Part of a small language model's weights.
Size: 8 layers, width 256.
Architecture: RMSNorm before each block, untied embeddings.
Training: a variant of Adam for these matrices, 397M tokens, 6052 steps.
Each number is 128 + 24 x the weight over its row's rms, rounded and kept within 0 to 255. Layers, rows and columns count from 0. Numbers have three digits each. The size before them is the row's rms in percent of the matrix's.

# layer 5 attention value, 256x256, rms 0.0221, rows 30-84, columns 128-255
104:134138104117158141133088147159118122120150147071156081132095184120151142086109136131110133171118132108117119161126119110157177155140111098162115086089120131133088090147165103108140160113105099118107136104149115119134104102171106094129169146143087136127138089112104141117153154124142162141142114135161123079167076104118117137092143138103100132153132112129113117148144127128148130132145
111:122094116102166128128145125120115127118184127110129124113138104196177123096110147119117158136113120122116125106100108100146124132138097128083136132141088123118120137154152147118133138130152132102153103174099138124153141144159138071159123154142103124153112087127107158151135123151102143113117132119166138125147128151095066122109117151157131095114097132130127124143116079100142158134132
100:108110104133116160134131136148153111151097129130118133167128133126102117137164119125101151102123141147113146118097146143147131071121118126124123119124151115123190115127176137190130100120126116103098140062141135092082128104145165152113084139105137133147130107123117099120130124125077150127117143166162070115144170172141125157140123095174129125063141100101140111140120117144112148136145
099:143167136105144145137174103147103150171179124111099144145110083170096112111164178128142091134134121124151102145128090160131161112096093090130151138128129119158131156129172130167148138132153151111143090168120126121124084096110168170159143164128135141167088137101125112090106085110113140158112105149163152149122152141125102156083140096112142136115145136137083089102137124164150118136148
106:136128126104131110112113124157085120129138141089122106132107141122127139123110186078171149172119129107076072104155100072141137128116063115102122130165139113097111138130157117125191118123101128101160126143075133147163092135187148144132082155138160125125119112130091169144124158138127135171120110156081147112132141111065110132094119117136131130106091101152128130110120120166114142116142
103:138129101108106107117152163127133138147125133101122150147135131127107128095110137124075156103130127130118124102136147146147104136115118136116145135113138116142142113124109137117147132128102120116152164138082113175101094078112125163136181137152126118085105148100123135147103176134101106130100122140089093123121118137144146114119100153142137105089153083132092114104101172049164144148161
104:148127152113147097111106149114111136162086122126150143154114157134133166121125150070139104116138140098112101116148187151090089125103139145126096142131127164131135118132115101083112192145096130134138155135109164145118143112128133165135129119154133139077132130075109115144137145149116108139141125108109123133116106114088095072129125128121159097135136093126155138111117167155128116089088
103:111129122152121119152129111137129155127103138109110084118151137107168168137164074142150155118128114106104140145117151092135133104107168180119127130119106106158137114093149151146137072121134148138122102137102151166146170142147139137145135135138155105139119142151147120088173143143164155095107128098152162100144147123123152218128125150200140120183117145096124164154138126119121172118109
109:104126150144132145114164125130082127113150106137104166103126111124138144169139113068133125154119152157135140139146141139137162156113139115130158114104119152087137139149096136140084141107105160131149137131164146156120170091172134104129118110140135138118126080139123150121074121139121115094148110149104144143147063125169128120118135127095143165167172122119149147109124096143148110123118
110:174109112082128116107124129118118152114091136147121125150142187102163143077129110150134165124152142154133102112102113134102089121108151119151161119113103101112126126116141152112124150146134145101145062159138109164078172144176147105129089109126140111166095068141141136148123113122121143065122118177109153073129147113103134120146138102118115144137142149124122123133118118095125131124155
106:154129121111187107113153143116162119120132164118114099154117140143137170120129148136136145110102127121088103084113126158182120126167109101140138090119139109098107142138112117141110169107150143082115085127144115129108136108116140096111158146151148125088097088101117138182151135131141101118117116136141061109130175133202138100099116161115121111145139164127156098111107112111083153122117
104:105125129102154146124139091155131120118151161154129156136163152103147136142135153112082101107131126124136120113138098136137129142121117110151075150162146095131111121128092102096125170120077119121162141129137122104128121180111118085139093126098090104107147089100118135185154143131110137154163081086079125133109115126156134107135132133089167076139129152144111124135144115064115124130159
118:129124153151134134156040120123118095140128123090148150108120146162120122110106113139125140174116120162148112118135124115211116113129141109131102087145088133113074111146159103118134149128106097136142147138113129122121130151135124090116178130125076142141154113077102141121130191141130137132102108161193146123112150124109083096132135135139100121145115076116132126152143165152161105123111
112:129135153130175112144152117136166071124172135167138086159132135114096120131111149168147139107107135117132129143129091124162123129110180132131113124140145138135143124146165131148151097149093122117120138100106140159127110093161138113124167120126116136130129174132139121146095104093136184131125115113127141103123090125168115153147103071173132139107140121130120148135143116155116096120114
100:197129098099119087136149106122129097125117116152143080161117110107111136104100129131113140120143158090103081097171132096145149132117150120109104107119091122148168142147125120074129121137145120143124098121135143154116102141127074147138171141137147133093154138140130148150115132103132139102140139148135123108115070145144130114104129081142135110136151072091098126103122152157089171158145
111:131062169128138155106135088066122128093179140131139130173139156147124088075123062124156145155129117137108138152127129138155130115136123122111107103167154106097139117110100131123126177127151119128118122145114149094142184137130136169123154132119111115142147096152134125123104123093159123155141156157115100095165156096034107102125132117144145129119111151148195166158127147088065127137114
104:152122141109148149092125099128116134143086139098112126080099138115147134152131170137110155122178125100144093139155114117137090120096095156145140148131098099119127121068159145105137134110066118103177143114112113152140109123120140109112103142154162110151113172120136146132137107126107179153123093156141112127125153096110140143115133067111115159098141123144119152144134139105079139112102
107:073112146083147164134113093100146137111133149129122144121107141149093109145150102137103144135105123158116172131108154095154142142133126125125133105156133126058163141138149133143109150123094143136112127113135130109102128112101155105094114121133141125109183144110125138179079120123140111121154116171127111117108042117164138111126131112139098097086117162139098139166128132155129129142120
096:107105122149151124150124119128116156139161109141115112115087092152125146097141147135155115130164140176108125136143134158129168110119156151143125128091125122146120129139153109147155101136085122091117101138148118079159112092153152124145180155157119133151115112171115107126107075118147149142147139090141134138135089130145127133101156094135117164160124113146136136146126117184126071152118
099:109130143131130156124132120090109154101157120106159093145153148119145129077146072157133136098137101128130160116122115141130106162132156146113157137135122146149130112122121154111116157103121096111131090101103139171128141091119159146119118127116144153116135157104182155138104129112151099108121080141146100069100143127157141143118133156120102130170115159143170120122113146096178121141142
101:154102134142081122123147108101104131116129141144107122112108113137155145130136081136103126124107129143151148107103167154112114092143166140184154110142164157140168120116121122131150118127122137119087114121126111087146132110126171188156144155135149132120140117152151126168107124119144081163113138094145136103112107148123133125120100172176111137124130077113125115140106175112166151140153
100:128151100098107134155122169162139134103158137134129127137108144134151110096146170153178134117123118117139146098130114125180154108143151145141144163113126082139121156129156124129175126147133136128146144110118113128147162129123144168155161114124083134142131167111135131137159131141099160165098160073148078110096141126145141170135122136157117150151092138107139139146130122118098118149132
107:154073166140156094111093133091142113115155118126126122124107130168145131116113123130166105173105135125089128078172130131123109113122135113101145099106137163107095138142144072119134149159086144129110112141105156130116125142087122146099120116156101131136195143155121151142172093150105136123161158100122125140140166118133079126116152117115115128128086099104103130163118167118114111172110
097:140158143156142150100138097168117115117155140151133140126134164117096119146142127156093125153166160141174097159141123148147157109104109116120094085143131128129090105107136114155165133103130148150131136133203127134069122114122124140126079073105048127095085118106144095104078128153146139147086135127130120156122131107124101104118132131114145117142103102121102155142126128140128134131162
104:151117131143089111123124130115097127128122140137114127133102103059135127099168125101136121080174163123101163146118131127126141144100146132125126076144178099114101126118079134109141107162128112117115146109093115145151125078079095126146147126107140123120126141098109118118118169112114128157127105115075152098107131180118126085133099133164124144125093132106138122100086139091112129158135
109:166152154133168134133097139150163119148126120094110110110110128134121156131129118119162118161123110133142134090135135155142123132098171151123125148110081154116104102108134089150148136136094127133125139123157134098110108132094147146142106121115069132168145048113104115157129124166139119118117118117148151140101098105104113108145117123154123108148139142135132176161135173163137115147095
100:168087130064157114103135090100113137103157131145128121109175118162124089143101166136129122128167131141087159101111095124133135150087128095127149156142089083130094147142121126137103134147094113094179088113115130140120128201166096104125145119128136139128113055103136145158128088117111121122142117181131166138115152136119155123133126123136125127149122113122152105118137147141114127129158
107:088093168120138112136117155105144110110166146156119164175148129180126125107099107160127150134153127129124133130147151136148159135114117082151103103109117148143116105116090150115075132123099142123132094144130124139143141128101109108124137103100116099100132106173151134114118087102124157153129161121117191076153073106078094119098134073115129149155175150102121127154131073102181097101139
103:139154103150130093163149161151140114127119125130117151116098116103169120150112113107103116085093111107086097117107080122110119159166157170114126138115127111117146141137076129085117095139149117141078125144114129143193193146111116065109133123141148104132100133115144123110176131121132153104124136160124109107120124130130151113195115174095152136118122099131141156132118135094071116139121
107:123106137138143103134152147125173194110113143175148135165155165105116108172136085143170141116160099160142149140144109148146164109145131112155104115153107152144138141124149088108100135135112119124175129124108112104148088114110138124156103079154104143149129129099126097135116117124142105133160114090142140132137130143125149143125152042121117171130148095153178159083131105155155134129097
115:147128137166140109162113154140121116163074092081128165107131153130132129127113159113115139134113124148129151103125167128098092135137161126143096121096087151112152131116093152107099158127091125147128138085119114155120169098110122114083108170127116118130130140111090145196153155130130123130114099121106148148145161129168136107139117126123121113150168112144137117136136111122139125098110
103:069155132144170127112114137132115146152114130075124072146084129159117149135101066084181138146149149126096127142109123139150129169124126156081157137144121155109123093118125137156092092101090117140121160107099148170126135124122123172093128141154154155176167123144123127108141131105158116152162124141113116110137133136103123150099129097150150122115111155148156119107127146181110110121126
112:159097142161112112131127111141109150118120114110119095148113147086129140147140097170121143121142113134138114180104141122147146128123159096139104135101138096109131114154124173136134125127080118146112164128102121128147116130120126158165123129122122139156161183169096106130157180113145150127109121095163126113101101159138159166141127119139101123140083139141149109140131087112093167134105
109:139136107168104135122132128128130121147065090129123133094140095104125130143154092156095106130155129157151135149125110099106092104140170167129135104107096149163129127117125139137119102129081112133132095118067117092116143106190108110158144155110144152170118096097164137108118122092131153111090103180183157136132172125104118155123131161114117122137155085115123113128146079164116152131126
104:165094099130160126110122112123132156118092144134118116151099151102200137164126112124075131140138142143122136118140127121104082099117138116098124112090116140149188127116132146138157110137085119108122143100104111159123109117163126118114095110156130127137088147140137150145105132116126129093119091203150152091143179113109142091139130108094118130120154094135092122131113124124121146084160
112:119132144132140112134101139124135098161124101101139134099142090181139155134097110110121113148096118118106113108141118132143114157100116115082112105140109156102112129123155146136118132129116129116194126113077164101134125096164130182117175124134101121139142132119123141125145115159124122167161099112185120114151142162154141130097123145162115132123146107155144091142136129157163104098081
100:143134147157168100134131115141169139103106127167140144132085124103164131156139085098138113129142133123144181136108141115138131169154126179090107142130133158058130137122107136101130160114173113158077099134137136057136164147081143095111113104119086107123106152147149105133126134120121108168119149118128150098133112111094127096126124120082129145136092155172135151138128100098166135130105
108:112090128135169169135146089161074142172130144149123154117138151113130115179145160137123117106117126124138100143116124123123133181135062163113149116114098117136112147128137139117099170119142128129167120129121134098143089122162130130116147114137152143127100109102136137058148078161110101103124116204122168127126112119116114169079115146108130144094147106128100097130154127127143104108134
104:125091103121125087101163120153165121144091154128109133124121143048124123143114158116126113089131120110147117134147120140123120099116084162106092123162174101165093154123138112141141129125152130124105123125150114138111103163155115072123142165121179116127120136088088104138132151148146142120094110159114093115121128134134114113109114137102128130118091099106083093163123156081145111156137
109:104122146141111144124160138119126134167144132135110105165128147176132109107122122100148143153113083126160124090141099124113145144145078129126150160168172174082100120150150076187146135147162127123120164111130138158119084132142129157103104114130121137123152102124082107168137120161093105158104164131096065100069120141087100115128122163181152095084124142140103156179128139139123133141109
103:082134144120135166141160104126123097122144172150138097157144161106102112126144097123133128166150123152106090135137113103131132138126137131105103185167123109120138118140131072097162151083129085117106112098147149097095125167088185136140112116096141126125113092135086143176145173118116103163108124172138078131126122130103099092135132059148147081138166127124174146152136173122091130104157
112:131139110119118148117125104148109128104114091138123125140115179142140109149128084167154154123105159101164142144084165102152170147148131095092105078117146093090104128095128134147094117141121162136153119099138153108133120084165156149139110103141143138144129138093113131135131125137150132134102105142158154111111129160144099114095118137124105127150129123122160091082118081082143149122140
102:086145139133095145118152138170097123139134120126126161110102116109117141125149136091156113151176108121147106094145104139169090157109096124104101079087166122115091100131130138155103121132104127129095141144097135131136105154149122123127119107148134132166126098062119167147127113125162120086094132139107106168124132151091140137131112125100145154150106113166184124126150105138114089135134
107:126171141120104129126144099136126103131161134125124115167129148092154136098134139114115136142196134123139088119147098085138116140148154141115152165155145151128127120115133117104153146122129114141091139150132150119107085143056120152152154111101158131117120108124141121137111181103115103116131179037110111154129101150116140142127115119148180075156126158153175104138121119131103120110134
099:073116157112133070149160129158146160137089098179105159154139139118131153174142090100146155118146130099128135107114104092114103117109148104126179164177116136172132123159130142164103062130148149132156113114101098142163125134141162120131141126133163140154114096109121139106151142134110115152103116129136194103142151157140119117158125152122108127161154086087143099117142126117130101108099
099:138160112146115133114188148130151112177113130102114107144086140154127147090124093121182141110136112163118139120136142141155113158078105137094137102123137163171117118112123158135133111126153144119121137136141110162100111109123122156137129112109132142169121096131158101149083166123126107153067127100163067090109100153110111152111122135113145117154156157091154117112112097105177158143124
104:148128129134122157133094128144102118186075128131106112099124127146107134187139160138144138141175152133124123085142177118104108128135135161184118144096098121108130136133142131141128128151113078134162108103159114097146168134150125158095086133122167143125158087113129149122176124104113103164116156122149134159142158122134143138150130180176098146123065139141100134143147127149119127173108
098:115110137117093129142137115079112137154163143152137143144125149098150146098124079099111159139128158146147125097126147123108130159128103141156172102117125157143096129108085164149101119125149142144141096141118095162100141100182150142125066155103125131131109115150150131149087122107141094114086109185112183108116120132131142135164132110096092141134156169087107137159119156106172127086101
101:116157136147102139120134084141099139132152139061109099170100118119095157114157152142145130152145116144096139157082132099142122147165142118163145156161132138107081148141137115174115107128126137092135141163098114120151074090145126163124119133151110127131128099127132114149084112088156131106096141141131110168145139094146119186133111093085161143141156186129137154111125119173155133122136
098:121136140159115133132124142086080127099127086154130115150137124128135124156115136130092130120125147099114098132144087103099101111156118137146105125140138133165134129139109130134107082116177161116139094130110106142144152121088129173127120077142107107145096132156154091092124062146123166144173141139092166167112117121118087074156166117110110139139111152128161112073134100109116123094132
096:128126142102141141109117131142149108116129143117123097124164159149127161112169152120096142078102102132149128126133196145113149132117118165162102122119095117107146123141136090092142148152162144145083148067153147135103159111138105150133159124133097149066161131148125119089135124125136131159133164114161110143147105105125141139092138160118131111107115161140129131129129152095102142150156
107:178152145131131148139121098109143120133107132130145156103161170111128078141122081161121136115141140121136083177151094112136129160097105155149196152149139136131133116125101125088140128139128135127110149180154129145127106149140149111157111122126068124108168122115129107168093093138135106079162128082131137159141072128131126129138138119106108126135119157098142134133116156162120141164114
099:118131149116103117138077130131103131126124155131131127120159116113117146123121121114094148129147124095106143089127178115144058140137091154135132135158132130125137161123139135100105125128146077118117095134151142112132136105114148158154157158132093131090183123065139155150134138143110107112093122140150105108114163116145116123136105140131133112114123165176130117134134162139171136116125
105:100156116135064119138153155158108132139140117145096083133166096135109122137141142123175145160138114113122123102122114129147102116134113185175137141123126122159126139126112145112119080115163172128137147176149117126158099102141138144136107135126120107176104117169152107133139092125125107123104130129113098125147149122129118114178160125138098149124148158152133070092122076159164152113109
100:150110131153134131090131110129176141125140129151110110089110095129141105164125113160143112145155140124113143145114115141115182112134166127079132112157080142091122140110096131108135139098092138126126132112125150125101153113103116150114150140114160147154133132170103110112132108118128138070192112135141143140148152102145161130147129103139116145092136061102154154140131097143117129107127
# layer 5 attention output (transposed), 256x256, rms 0.0421, rows 30-83, columns 128-255
103:098107162096160146107085109126082132101112095154116063083144141131115154132123136189152114095148147139139133142074137102090103071122124131090123105140134163138121116120098121079123087151094139138149124161122136126104138119096167123118117129129197128124107146152142160130129090129168126113104109107116111094123149107164110135141108135087118114085141180140142147165114112122134113156132
113:152134126143133127137149159130135127149137159145138117142105089173142121135136103111111143136126110144140149123143125148139100047162129131113144086125102111130154080122103166143107115180091165178127137114131141118114129115111161140131077100101136112112095155146178140130137109091121105170127145131153156122197114083172131142137140131144105113115140138125122106160094129115100115076147
101:127158156135160144103136129111137138152159104118100152114099101134112150105115122111091112138140152103163131136156157114111111179148099128123135142127137119088114174113157113101158133149135126143115111153119125144134148113133081078097135141150106070112151135163149137111156177123101106129131120102200133172095128132129092099146127120094141156138147111103096161132135093111133113105105
102:117149131072136089094133184113104124099175087170173121140105114102114144102088149102112096160129112113106104091151150129127129149118110154112131093122134159124132126137122085153124134119140108195103178077173120144081134152141112137128115163127123105100084094121144096172086125142153104134159152110092174094130153139173144128123139130178149112124097131119122117077123099160104147118146
105:165153181144163138135118140138114158118141143155112135139137065136104154139121133142116167104113135140125170127127130113093122104134152152123145104133091148141117094075153172115109092128153093140108201134188106125074155160100151136111105134118140154148123127128128186137092117121129110145117104133123154104088144104156171149119149148112137115095132156121093123132112118099106137155165
098:173161119124126144126173111122154103108154098175139161117147097150153140131146113142096121176132094132089126145145155107115123181091152112143099113152138130163116134120132152129155155131123146148123107136141108153135094105132085113137155124137107175173101123124159135129146163139155154135100115127170120139136136121104107167175175088156110105147128136147099133145128122154145112150076
102:139138168141090161167126109109087100135116103113120161164129112147135113112141123138121141158114109107100179150166103107151121104107162100150140109110109153139130129146152121141103121112142130145120147132108090109127088093128130138142144104152126118164125132158141113086138145170170151094129124148111117104112134102156122149134132170142112160145076145154094139176162134099121133142089
102:108116107085126147139070138116122138151142130170152114097132160140111088121151140132095145156152123148159110132132106137113108123171124093135115112111124110135161119168122090115093127143109155132144115197124118111137135128144124145118108158140138159179115129115146136104132112150125172133170155118167107114128113163133145134152165130082127154113111103131101154154138159114127141080117
114:106119094112103150122132109169086145114083158093135126127120089091138125126076159121105131096157138104150179168134121145172125093122123114134137117128142118134132116163153088157166125109182118099135126090113092087130107111107136149125106121139113090116146139126160095129124139119135154150150146160143111088124104080137106129088135092114144146159119134157131112164128164117139077127168
107:118105148114156147094140139099107135168116131093132129134137140174114145117106153169136082127120144115129112128146132141160097154119101140153119133147108119116110109152147140150121100109154119120151165144147139137155090121137119120135113163142138125143124148101165172169125098130073120124128129116130097141117127121101132093169154157106159171121096094133114127150131139132137119108123
105:107119111133137100132097133095114133137105108107192144094136181153118139093130121157150105127182107147126156144116145109116125127130132122124130152139114165106110182129133182147121106170120090189083145155096133147130129118109098157159127100152109148114152136148140173124124121133125136116121162131121104154176122096132149111132131111145129080122150130128168097140129125164132133106154
103:136087148128130141136100113106138140157144116097104095159138092168139125117157113141135132101152118099162141138107070161113117076115090125114144129116152157094126156130156152103095093117151111108120149135137124123130129112091135144143094063110129168115130110134179137109146083130151157130150136123126132111187138140137149147140120148088090133158170145125138134112146098156138118158153
120:154182102131131143136154141112113097128082159174076087075124095101138103144139144135125123134115162144143116121127128163132153108121098121104156089124110149137143090093120127094150099110112132147105132129077085147139158130143148142160133096130120148084111126151161130123123126117157122112115137105138143121143113114134152155140144142096132154084114153132142119135136100090119102124111
113:151135143170141139128086137114100141091118106151128131091097109111131126161119121121144124132144116121149109126129182092133130130131141108114114145081114128149108161106121133082146175124138112097124154123126122163117116133096109077100162123146148172127113143166094137166098117123105154127090118135116149146116115113124108101124148134097145128125179123121086137136118172099125109201130
098:108110096147160143160065137131135108178095171121117147147139136114179136121133120107156094118107150131148151124097133122092141112067145168106114128116121138093119160153067163169105125131172106100145159124138138148179127138101170126129094122115150125195113135102100190146079133115116096151122144162103112125118111127165145147151145136107121125155125118128128137125137125164159134150133
113:152155131118130081144139138161100144165104130096153130121112132163054187161119153107139128123117138138141126098098055128132124134190123131141128169089124157109118096125152172097125094110081136097146168111103102139112157112145140086100100177155130111089120159116121145180155131133110116132141113108126145168140126113142132132137090147141135123133104125134133152130116142082130066143122
105:169128102153148162097137168120135098115146115172119122140188119121143121140140155133149114145097137120116127096091182115128129148122134114148129119166122095172120138132142143100132147094151117121127127148131117135124106116151126125132150126156136182187104083123145156161075139095130134122131093104161128128096142129139182155129137193115129125112141146126077181118112144140118168131155
110:152149084170120096111095119152143113114085125095138126134152086120163154128127155099125096119161143145120138145112131100141101125123130083104106178085132145124089156123114118108173097127110130095136149112091153122174122119109137107090118119132132119110164135160151097110098132098096070160113129123153139152109158086120110099103124133105145141133172137174165127111082125103110094147152
096:087107180110144140086126106143105121113128175145127133146143168103156130154123117118166053149080091108132112118123139131123151126123142132137121154100138079146110108123094146127182167130182144149114136076124076163091122160123104140098093128109134133118104133148144106152106139112148170146105142128094156101134101147155137114104131141141144127061127144121115146080137162142116137116135
097:142121102113097159160125107088178102118159100135109146124134146137151135109125164107129089119149117142189143137107134159134132161126065135153135162143109130132130150151105146140094116128090158135158130170128101147171137090171080142138115131126140195147122145117108141120162123129120139134149149106121129145145127160084129161122141123102172100127086137127152150190113130094142114123129
104:113153155132126129138121125086112155123139095078170136135133123144124163126100124142106062135145155150098123102120099165108184147138138098139106175070170105109116170125133134117128136112109144109125091136138100131113143139135111124099109173103097134141115148109115114110124158177115132161147121121146130164136131140129104160167123101162144116104124102135099148122144070136134120101127
098:130131147141104129130145118100119066081114090114050121112155109164161136153139122151133160160155108127136097114162125169121126168141125096131098081149098108128107144100111117123168145153104176125104070110113059157105144138144060082114142150152124165125102127136104142109133138125132145113107143111127148128146112133146121131133189088134136112116145139110106083117157141118132134123096
108:110126152137143188137130126094094144162091223122139161153149129165119124123121146116143139098131135143184111119122089160111159166133159151122121115107115118128142117103137160121143090103157120101113140106108154111108147133134113114119131140108130115136155111075141125145143160085128109180107112097158136111148103095141116157092110168152097110102135155087171137132150114094149161104099
094:121133098079143076104095163155124133128116160133143123126130090125082137102101132157160135136106178133126087114157155148154161107124105138100138181120113179125134096105149123114146124124143120119131149102146120141139169106135127108116108163135128121149118132136122123128075125105113164141108139129111160139098146108133130173131114143112129145129160130160138136077143121137149102088133
105:128095131111122119137160133156136092122124169137140139140186150151122148150090095126102160146136127098138167159173110126117136128156153108130099133093141125175138085121105129119115120165167117164145177166135116142127112155147126124137152167107085148128104106151135108129124168118167155147176134129129135124126129109150114165148129130124141114170126152112134158157160163116134100117124
103:092130112100135122138092106119117141133073157156136137131108150158113090115133096121155120125099175118134134123177151177148133089150133121106146084087134105101109136139183111087154122126115153136132121111121089128108117128170107131138122136144147113105130159127138126090134142094171105153152149142138118110134148134154159126128124171107163186115116121134152104138161102129109131097142
099:114102129143152091149144166150152119154137143131129115147127156132128161126134119108109117141141141124145127108114149118125100115109094176108165087160131170122113115091140189098083090105167133129129138150157153123174148123107144150140132101092094117105146139106091127170105105109152112102127140149162089140176096110128150117122120149090153123114115134151115129105144139163122113126136
108:115118140153109162083111127130086124132106153109147136124122094130133099137111119120149094078133101130170097147099116139133098077138126134132135197128129112129109158137099141132152159109176106103125168139071119130156104109086138141099103113171187151108083151125121092133124134133142142107100128123115120144131158111157123122100075164141144142110099125117126136140093139161133073161111
101:117114137121099173147124106108180176154111111120124140084115168133148144122131109165149179105156129130139165139110100112165137149126147118137136089172155094143160137139092116183101146104148105128131107159100152167107105174122173158150133116113107125123143120149113173123160126135116124136137132102133103176147096113124106084149157145132088102152117139142129107143130139164173155129102
104:111149139108119135102094117163085102144170115075087152138159093149137175157123115133140121126099131106105112096103126116145125131140142117124128195126149132133105131090142146122156135116144172158126122121177145165122136117098131140125108142120127141104155144132120105099123134129128134111174133136095103090132153183136138108094084150108122075142137119158129130141108142113113118147127
112:130126133110119117148138139115119102107110129118133148120105165133125080089159115129121095088123152099148168137121102136141114109127120128105135081121140165106149138164135110121130132115162105148133094156098143110125140134135144141160130117129124073138178137097179117096139152166147128097156129130141112068062126107139094111127151160104105110138077150123138090174107142138114154124153
106:121127149117092171128123110099103165120128150151171130141145122168082122149158157079122157116129140144194150135131115147112122133121137124135144139111140153137120082139170140102124155141106143159149132151107116136143128118186104136088129154111166113114148104179105150144139147096172124115103116161144150104070106131124102129073075171130186137130113138092158144161167143107122102148132
108:171117103102108123143123150150107062094089109138139098128107142140134099143133107130147117127118117130144146138144095102167140157135104102143093134115139139174121122099097124119164130159109112109164075137111107148126159134146118115120151164097125185144126133109179143115151104129121173104139117101132122086055111121119102164127123155084124132152139103148105146139150143057109092126133
112:147114114119127113126114141136135119113151120150055125155120141125149085118097138128131090135097150141124129115107170105128115142146122147151148126115159131173140118137105105121076121134134127102135131158142133127130087158194186132083123117120149097168168131149122095094158117127132150145145107073110124138132124181132157119177127132113119162119124134143081172147147152109121173105112
105:132122158166129124153096158141094117182138122121129151103123098141121154093155106149171117098138171099152113129124190103174147137155130146151130134135110158104119143140094137110072141126165142120131134128151173124165150096144159142117146152108150105146163116126136143114120141135133144136135097121148081099076136111116145119149131155122116122094155125130086171174065117108144140113117
112:126158151174116135120128127081102131102133081136134128136071155132115094147128105088131073106149135128147119077098115140111144093112134142130146083114162128135105110106166126109112137129124104127083085111117096123081134136098102113162149123132133099091136099117103115143099115128134109121127130144080159124151099103144110120109112121134139109120078144136144118136162128089135150192131
098:108138122138100121092104104148159114137128150061118132116119108128117163123150099156145136080135145134071125136120062130163128084153146116106121185135146126166127111117127106135143110121119149067143141121116127119125120114140129130119120112132141134145150130132096148090131116140128082159156118125119114156114123100131116107121109157192091082146141124128156168126094141136132157138156
109:109127127133141146118107169104175150124166103117150082097092120118141111121129119119123115119150119118087139111144129130090111095087113163142138104160148157135152095150143089124078115106116106150077102105127131120113137121148138148145136145122142119111129087171117066169112103127152127134124116115160137120156119127113102108118112116140120144131085155127089137104111131109127126147137
109:117117104121175196124074162139157140170140172120174122123151145127105138103166121179136161112139109123066142104108125114148111148130160140112101169103126148102153141139154137128098104151120093126124122151151153138123122140131148152177132112097112163112108104134125148125125110097122105125150118134092155116126132127107107169170157133153096120147175153086123155067152097151126146110155
110:134151152123136154161101130095158197132137099118130127142147105169100131155159130136141128113123125142120120152137146124122103159138131113158125102095124129115137135112144107092115135115092186150108115116154114064093137148115108118122145190144145134122114128131126124112135146175116126140107102146146147126150136109134135095113118092194098172130151125086146054078107153095096083150122
105:150158115104121126164077137136148163176119151131121132141106084165108152116144128148123133126088128106132118122112135139114123098128114110114128098123116108143143131115146139120086108142126125120164179131140117160129138106113104122123116103162150139086141150148170161151156129126144100137171147141144139143115104120101160186128093163105133182141117149119104159108124093135142124176101
109:119116098170102118136115130120116110127114166117119102102152088154139109134120112098130076073149163132158151118152120157126133135128136112154124175142111151162139111099118105149091103162086119144125096160118089128152138120109137135119092177108158136093113118121103071072105108138120137110155133131147107115122105119118116168135088145084120146148145143174136142166121147109131118131162
101:137127143132097132172094168167121125119112071117137078148155141152122117102142129145161136126131159085154120140109126077148134119138143146117129154127129138139123079108161108125102090163140132106125089079113174115084117176155117146104117157124162133132148107188102112111123155126132114125146106110107132091113152106112130134123128125107163147136150174133102161105149154096100117120124
112:153131098118099130178100119149115128106123107124165102173132102163111134145135127134142153119080120118118128146149126155107147120099132115145097120115132120159138108140120121147104141145121139119135149097136145135100134111132111136103097112140144150167094153142162145146152114141169134110135093144111122125132128180105099149105114112154141163141127134124122147118144141120142145139110
098:104160128157103178119086109050109162117177162131161119104133112113130109122134133126095123079110155152154167118115141146128111129112130106148114127123097125127126124089137087124083166120164097142119132145154144146128158136122186171126114118112138147102123134136129132117113104124144094075154122175112120083155107109090116134121152127118130162066134139115118079145123147139102156128149
100:122107117132121166149098129117153077102167108126134133186130113165142105122151124125123081094122160110129147128084136148105137126124132138149128101116138143144126149135124127145150166164070167143147127138144131096124115101146128112117110153133146097154092164140131171141133143144142142099153121131050155113115143124146105151146161107179161128146121104141144077152138122141117108113147
103:120135142122154097103127140109147135082152098113157104117121153106154091107170144126098134120089157133112131122126130140110119147129142142110134099099132102140129096111130102101137101130132107126137131114119105100101125154131158106127116110123111086179157129152151135113118152116123083115153133103106120111154143137138094121080149137120131143119127136137131120145135168110134137068112
096:129144118121142148101122133101136136113114092116154151128096122118126111120129116135131119102137122156137128145125097134165118100119115120137122119116130114086106133177140101134142107092141135130142151128129154127165142120109120126160128181145119075122116138120131095158143117125074172150160133138102122149141132132101116117119170121144172175142071098142117096150095103152116099110136
099:094110143054124095116093120131117152106131120141164134112145151133143124151149125125135128115136107121145103139117113185110127173115153099128124121107153157117120140106120150124187174125111142146121130130160115142058112127149132145108121181136122128143124127160149164161125135136144145156138121150122135112121143165124174130067175106153155139132140156150125090082124157156101162127144
099:128108137130122129089123149110099176169102131079134161093098122093121110113106146132110143116116138109140123097109156157136116125150131162107137130196124123131125095154115076134130164117128104106129151118157115200127131144124106119147155158093107148093125106065081115125107112142122132118110140142107117143169126137128127174133125131116181128117084143104142128115110154155146134117146
098:107141072131135101102154129174086096106076126116144129091141144175104127091133125133130131153134107110119148124151123125110120141137150124123103158116101119106089152136103113127169132163081121102146122187090126103120137112141098084153146129145139114200143153154135140108159135096111115155090111129133114151147158138139119114120110094103149141130136095159159179141116128136132135157120
106:162110089105107114163107102134133112111112153127124115179137122113126134161129162172178098158118117149131116117103133159180115076127125148120080095155141102140125167125116202131103128098108148128149105143139177132165130112114140126123132141125111160125123102075104136130130109115095154133173132124124114146074156133106126163102141113119121125206120118162100075117130118110118093059101
099:157141123120121098171143132099143088130130087149156130121101162160182133116156130120133146140093121134125097152127103176107096085115152108115116124123132141141128139094120146123072149143098184101132080172136070126110109108132112135140143085164116130162122108163107171148144115136141069160155125140115134140136116160089141177129164102147130123159097173140135137120116136116149150108111
105:154130132103157129142097132094117135098164061126141166145089144080155092137117113166105131110112118146131141115132108096153107098128136123118146088161122129130154132141155098168137152155099143100112111095155086120108148151148168144092140160127100086151153161139128131157140131139093126120123153125100133124116131169130120153110185084147163160172079125127148055111132114159128145147105